config.toml
num_hidden_layers = 26
num_key_value_heads = 2
head_dim = 128
norm_eps = 1e-06
attn_scale = 0.0884
tie_word_embeddings = true
init = "normal"
init_std_qkv = 0.0201
init_std_down = 0.00279
beta1 = 0.9
lr_head = 0.0144
schedule = "wsd"
decay_shape = "linear"
final_lr_fraction = 0.0
batch_tokens = 262144
Each number is 500 + 40 x the weight over the matrix's rms, rounded and kept within 0 to 999. Layers, rows and columns count from 0. Numbers have three digits each.

# down: layer 15 MLP down (transposed), 1024x256, rms 0.0426, rows 172-184, columns 0-255
# up: layer 15 MLP up, 1024x256, rms 0.0816, rows 173-184, columns 0-255
down172:540470536516558524478494445514483497551498501493491442524480485554520440563487482504613535549499454509463580534527408461501489466445519513509489457461516500540470450537368451474383517534508534519496494501528605526464483492492557423574529514549573504527526519482501426471439539449495467508553477457464476461459495480581522518447509496462520492541497554396495531532454520494442556526531474453529555438524535497433515528581523468441498550415501556518490419507495460565479515512498469511523558535508493471488468502501483479468516506532480476497534474484478472585490468440529495458466460504458529497476522526541508417529400499486513494475467551466454478535471554444560529529477484411454465496520517524475538461577527516538390477444531530521490510551511490531525421534471443
up173:508551517487527489460529515420466494431477538465492553507567432466522515498490512463433510472413561504462440484493544465491450525554545490517488451513505505451403455466439558508512521434512540513529517535548508462453469563530448484482573520520469540492521538444552498493505536541482510568470519480476510508476523489519564503537494527454549483487506507547447541590558553488487481496504569470515400492471522406505414449500517473528424459534490543488543477507438473498525446511505446449493496503492465539408505505484501564479527483507510428532477484512552497502485592651465548494482468563475471501424547507505470497523544520467492510534456490504474537507483495497479482503521482446444444491514513509523549547535569506471472461560504449478491482541526471552480495582470556
down173:435416501539502498520490514460529563498513492542451499500431462512479512539491545608516489522509483410425478564546449439574532547492492448502499449530455531529454531507518523389466508529552509515535536505488451516499600513534463531530505513514526522452539379462508532519529474513519522476526504519467399482492498462458463469567467498481441556515503505507525464508478500419457483486505422559496525506503515541474545509503501577502568529546485435478479513476519476544473579492512503554528500482557466513519568463528509492500489411523516488476515474476469461496428447443507469523532536459555411459523488487434562503510496459538483532527516535519500521510505500489450574468491541486638518480407546508497479496485423456578592436544496518563421491492458435534517456487472456
up174:473487525449472505491533482503529466441512477509473487530523514506516445478555503437489497433546511503476592492466553459491511528544517473505506487541524507505559485554497557461491439457490505546458497525455516492499504525465486509439422582507433455572501491529404500500516496528374593552493450487502536489487489522518496467492507495558614445512465519508572406504518505505507460496422475484462428525505399473502461515490486493529532470441510441491519492455485503512532501515471471474489443530465480516507479455529516548534461477505520519534532561477515568458490504484496504553514571490509476497515525557456445529527514485516540474504522510459587509453565455477474460481505528584441485464520486533475455486528492463484519461497519514510462532522494520487527502527525515
down174:559464469487497573559558550481449500542496497377477494503516496457512515444461485471522497531449498497482448491490525500491454508506471502477495445508446473607492452525520535476511506474536574524513551484545538512532410448559453544460508554585480560571499496440473549513470511561553424544520519504441503505498484506522505505514533480503467506567528501524477488523475509530491478492495519543500522409511514515491519457519526441482435593501454477527450459471537501570440456499527547485499537443534523492494547498439452447462503474527508505545441463518445519481556506444420497511501476480487519488449494516445534578499512510453469542451589498520514503475386499505512489567510576426499434532478528485533500457522552496524499425501499487487526488480470480474520448443477511
up175:560569390485464566505489559518527500478522413459460562530498414545479474557482524464498550509425533517500483507456491499539469461467529475509489496478450507534466482588505549520452516513560563481561502464459487551466492491543558547471523532551504518474475517538461450478597514492521434481463514427522524572507522476586604505547551513438460492524453497515556483398513492399489436507515495501444557467488435488490516511555461442506514506534541522500459483525565552536543485481491498498548459460499487503491474441523529481567405487521585496461510537514552449524458531481495431548517513471437503464553517577496506494474467441457496469528525476440521463489577480613494478476505512533479484399457504539549580516515474489503563466467516483459435531510514552497552483460481492
down175:562428544534497535494453526465507524537465544447409441491466468486441523498478515587496433505517548429511504545505574560538483479425486506403451563547543526462527435481468458501523415566513440496490389546507507514521463535534531475449605472506544496482535486496505419544348507475533497520459458588493529488460524484484455559452476490448513478426496490431503491498492509493520490545459482482524496455499442500565421455456448495517551487544520490476509444466501473373503565493524506553525506495535490489443633537487527523486483537412445517543395499511487508489502509511540576488483490539509569483470509557479511477533395517496464543447558543492530477535543454509495516526481537579473497495505516559491468487519552532495526502540569519574531505453554502527555427523595486
up176:442459496534519482534479584542488493552511506440543464504564520498493521487457462497497513507538516483466536525536482437505491442428502462480485525477587509524435549483590486499534471519458461519503509505551459522500507456466443534465499507441563446454512524562477465565484455467557531524500535581444506411491529534488499519522471590452514490520474480416579546534527480501553381461482564561403460547453488448478519407496529534553471579514500452574430494507530529497500595488572571495433442495476472507501444476512496499468482485492500499491494492476547503562466486460514480495555521520516489518554465502493596443517534452502581567635488549500492508424480469597467508489471520476483506477483527475507528478487495516545514458491481517488514483570565507451500456486442491
down176:536497508557570499418483371524516515555443453517501527456531549538485523490464448486510533571522423436510432495468549542472450494477521456537463473462540574484493465452464524450528474537469557430566562501519486469570495476517580515533478493496471563475517496500494543492421540555487542573504512458514488532433524489538518516518466560536523587451428471499523398562478531552587592565553509493502468469428522526498473584569445550536514515451523460503425497505503463617585544499509513434587445479446527490460536493496524570453455516490517435507506521511431493418505496506474457579469478516538525560499457534530490573461453503517503412488581446486495528550483511469508395562456489551512476554497509446474483517527502418555517470487504474485467486488526480572519450506467510
up177:536455533466527421520498420449479553407455538461510525484467530439506483575490440467540483468512474555505549490461578536463530518504547563485513535500522501506480562504462514485492444463528497497554450496437513449545512479471467464495569514547569468515528588515483502507471495441524550473505527466573530515482468506522501559460510528427466495509508458482518532487505490434531490538471477491531417459496470457517500525497477465516548490491481528498546494531409476425528566509463558474504470529472570469498506524463488497538451476474531493479518505519563527480483465519471491458518518471483490489479446519467481477476504500481501538450520509455535536416498539472469511499420442525480436525499530458457544520511508578399616505554541467497468423479483534484476497486428500
down177:572523574463548548485463505527471469492527495517509535519517515492427460536435489495492535550445512418453383482543490472489490479490522486567482479468472457447461501530493486551471544546497494495519534446501479497443496535558529542506526495554509535530492513493515522503506528505481494482483481560509455529519500457554523483562489448468433482489532491457540511564456534545489515513470598530541448540462498596515515479453456475481524476490458525533557456544515553525620481504469490477571573458488459438513474450505489512522531547485475555502475486548548489551483517464486418482413544459528494555502384426428477492519458535557471478501513490514495481533459512562595467520463563469580495463477500550537493517519499523493527414547509459499389541545514535463467490542547510
up178:502522577573578452559500492471524491584527525537466499446475564481491510533457456517437522519506478411560516504426480486455541473489508514571525477475464479474510494435509503502523491524544493441530462533514463495539503449516540518421415565521503555469369447498445458557508541487496481395493519491488444537391512458501476512507428470557491603427505481440551527539525518491493550486509546438433516509495477473419535422502523454479498534522496452457509504451484452517457542508474510538588573457451515521501516449442494540531535504493512469486470501525564590587486393490602531542478527512546587515452479470475530497476476505554521514599489456384563593485469535459485505511501457498518479396499532510615521484481507490548517489535554497499503550521482505482468501531452472
down178:470443463491553434503637482516494478500503512469564517559435542477465442463471493514491504528557515502487528549478511572516521517436485550530446577463564449501513525536415437481563470494495451462544593473502501394498451447479490426535534525491483559489518496590568513490476458504465491507493445518509480467505428546510494543481496512556546456477455554461554438531527445496451470585442533471460518528489504588467557450529506526527456456531464462529505553462525557514492474588449546498443492564439476492462556519536517421446501524493517555517584529471417498536528501501459547472463469540488526521468560545476530426439515550514470479423446586515374524503524469507535539493433417484506504504476477462511534486526480561493508432548516543512474566519537521504582531537463518
up179:435539500535470466550417497560447506501467528463553550493534532508485509489496428524492529518543455456534549491512511449393553486500562519497536492577480536483548523477523549501471530466471537529492560515487556535504482425504449479560539600544454433619539518519512506571484519467495494520463496513521504508535479485543475441501502504503545497546424467446482514477444494506472533464464534540497517514465534543443577433475492480469505597493502531567429497437577448464481479534512495472480527463548451526510521463517406488504479511501529512586550504510545497475490484474478520491550524510513464516531473580459479556467494534484504507513513476536462462544493427554513489516453499479556498451480509514515446470471439459506505424505461516544468525578449493533488490466524464
down179:448471490532503467459524469537506514508461517526453488508543543436477526520527526563503467387565469581505541526516472514495478529478501521463478482586501420500462538487488438406475487527448404506482538537539496509464443596498562546456455470466571477467505473452449569401549597442527516489469500544521508531486434508524468472459488483470438484464538534495483511572542520527480510577479403451505503553617499461529459488499538468507487431517466511498457501488483540546478442467537446502532499504494559472543472498437517441537488522526468445430427464504544486558572525473472399530386537526546510469526581534494617462578488454491526432526542491513552458562546450504467438511565466469407487424541485539448514540634484485503533505451491417472510536468595541494513499496465489
up180:504498442503462475492451524475451514535473554451485433516516512498486531494492491464437470465458459574508505483527508557463494449524468485463512503436493529575482476534577523494531523491618517387422435482468534501542508508541488505477488490493483506571474484515495507522475506461427490484524474495507472456540516505555502441448520550515529509526482481531447512462532529434504472500441489524552489432530462520520516532472511564573487489512547524540450563535478483520489564519513437515489494587467497507459532490591503479485530448549500584481517512554465440454485508545505484462494376477388422474506484493463547587463390504525520480464548483524520525481494464527462520436516570498520499562534458552481525463485486573523505588528520528510608571500516575490465521514469360
down180:509527424491554498463521500476523558531552520458495485537448500586515480520422524487572513521528497514467486540519476526480517472457462524527499528545455432468528543502537506439517524464461533472458483517495566486497507516439459559525544490455481536519459534506456516479506473416495475500499524406451470520533473445490406512520496491484508411482464435445496564552474507530478609420475426460519456546457519574572610528491521562478574536533535447467483524498420524434508506510412494429458462546494530475491422501420496525567480487484489502525446489535483434442595523576505483477481493514418473505533453517479552482434419516467531417589535529568484529427565425524549559609434504540559524513432512485455503533528524445516558458483547455536528498496588540552503524502486490
up181:452456507482553521573513517521545466496559473438413415478521495514412455484548494458514525525531521496480460578465581482491567412480530541484503545496473527526545463516509415521548458479461484500510527522487573511518544534413532500500583568529478524494509508541499461511462466509537497475477423564516523506607468485425465447458476535526449513472490537546438524511538464467551510501536512478528473504479550543517439508537548537519490499486485509547439435498560491465530517511438550506454525476471461522509514505552466519445380497548565463516471510438474519521474554536521533496512529447425511497457502474487480506544427536493418507504520494424475539504489482478497486526534486527431561513540546555449569507523518473461596587543490489471438514468505479483513509532488592
down181:447481421482455542492540535447508484528480425537505523563567489530495498469520505570490570401493530509488511477479474515441491571536525441530513458480538522446496575460466483502473515507517501454496527447497469510483440490582527509480519459518496542564495501493501426519454491455511493485473581481570525585508437502481505501582492477490441465511513491560489525491539504501443518474525551490463497452595474487506559534516524491466551554476498500460402465519408452458551507457573501546503477550561451468513599510507525524467432519494544545478490512534478506512433510535467450472447578504543487474501575550554558492496433481572556561460502427498548449548546458502462518457504509472470496557414539561447444465529555495460463579504533527472471576498406538454516493524469449
up182:489459516445436495490512470434422537503476517468534399500498527420506525491509488549495523517507490512493570507499519461512470488490513540555521453462429516504543522477533492454452515456519507524516551523441503520516568484500525493561508464467505481568534532463471486449510487539497514503459454529491553507502474387455471555518489531426470554523504491465522583512487523552502455550493480493490530521541488474458483461455510469454540448490539525499486497524527458534488480511490546523470448535524519501516471481509505575483484551456449501484606487536484453503449491457539485520464489447524506454494482480501566524502450531487478535524497502485479496542492495481484518480473519513519521495471497515472474491545533510471510478489563505448520559495463485506517467505523498
down182:472530516515525532501534516499491522473469514526516515509497380544538512472525506457519480472513508513470510500531497514488554500533470498454464550513450530534468399483520488519539484528502534485461505455519490491480485531486492510550462510490544473522529447524547446439455501498508491441525520481506440501517506555495519463436502474572492526415504497525565463483542479486538515475516513440489466448519515461511463466546493565521512538525429527528568530503452463460456491543486488500540455482546432510459531541519541460498485471489507487548488514491528512545513520512465479550521524501546456546495491463498553463412541514493490470501503516487488519506492496514495482499499553512437485517501463508541496517535432473502422504501464528481513452523546531538519527510425490
up183:513448528503552545479596478459531456541584459548521470516481470434530444522517477534511459502432517469510523486459507437463485493507520560550500467543548572438492492474511460490459524493513565511491579499532479486512488509471566527520499451490516496455507517453510521493524519477518455506582430474503484509432489456496563519428526504523496532507492555494531479491529584487496500479471525480491461501443520538499525469517477484504525524543493514446517507533488448534521544481521520499455500483525479500534563589613492509490534429533529518541478479493497455512536518533524519486558445492512451482545557473459435432488459457541490550520501541451565478485527518456539571505541566478463461520507493471563539533510544534454486489491531578510443515460455519499448456479505522
down183:491387542456477491498534492526447510450479466469455540501507500515507513399470549459500521516511514517496518473540488525416488460456510495579501515551491485480503557527502502529486495536449487476514542448521511507576504506526518507454528553518503434528503452500504533518498452520467498495431525508449537492508458534479559516504502512522496533514487524451484472486518473465486471509476452578511489552544539522475509470492558547422544525516452531470525505515465494434549568479523533467511512430476559511548500494421485492446549564448437534477495542506523509520416516514403437521478502502607502508539513480459515476457565470451555504473514545489487422462501519545502472526563497475516545515452496503543436511501443534541550491436460562497517488486526538436476481539511491
up184:512532518488542427517456531522490488484465579504468459544476475539566502543472531489474427453506558582453442485456549501500566526476416489559478505513529572514484467426468506496442446572477588460581511506478483514477470499511435589464466518500562461555473461515423433510521440494528487477486407489527517481446520519498506505513526506493516468491484508480462526454538531591532507507466522489501535531515477553443570486479469521454461514526493486491527564536493541503604493515509528514471466483511452478512625512527441533473498497470566573495448510518517495451576505519523457487431449493480492589474388486517551527457614498520526433493521517494479545452490541504493449514467554454562525527450558501473499589495472448469450445524420548486475536477530507458468586484530507
down184:522464477480489439567507514524484525488482422508455441469502542510499484413529484524589547577464494485511501609586524483503488448564525535523499536556483500493498515546502500450520583555521507533438531525515413485489470508440540451523642520480492532492455511503570487382502636540516499523524543489457440470489503493455496460560548519525530494563601439469500555498463452517481431438538520524490471542549499434552515442473552462480571484460567506478498426469578501513472519486473487499515460467472507504561508565445500486541447468573458517494548522440497525492477476519475476521505516488480452489564468475506446452452551425496445475453451550526499496547443501562558437430517455485536450460524455489517546481559510529494560471505560505498546529522469449493537492505439465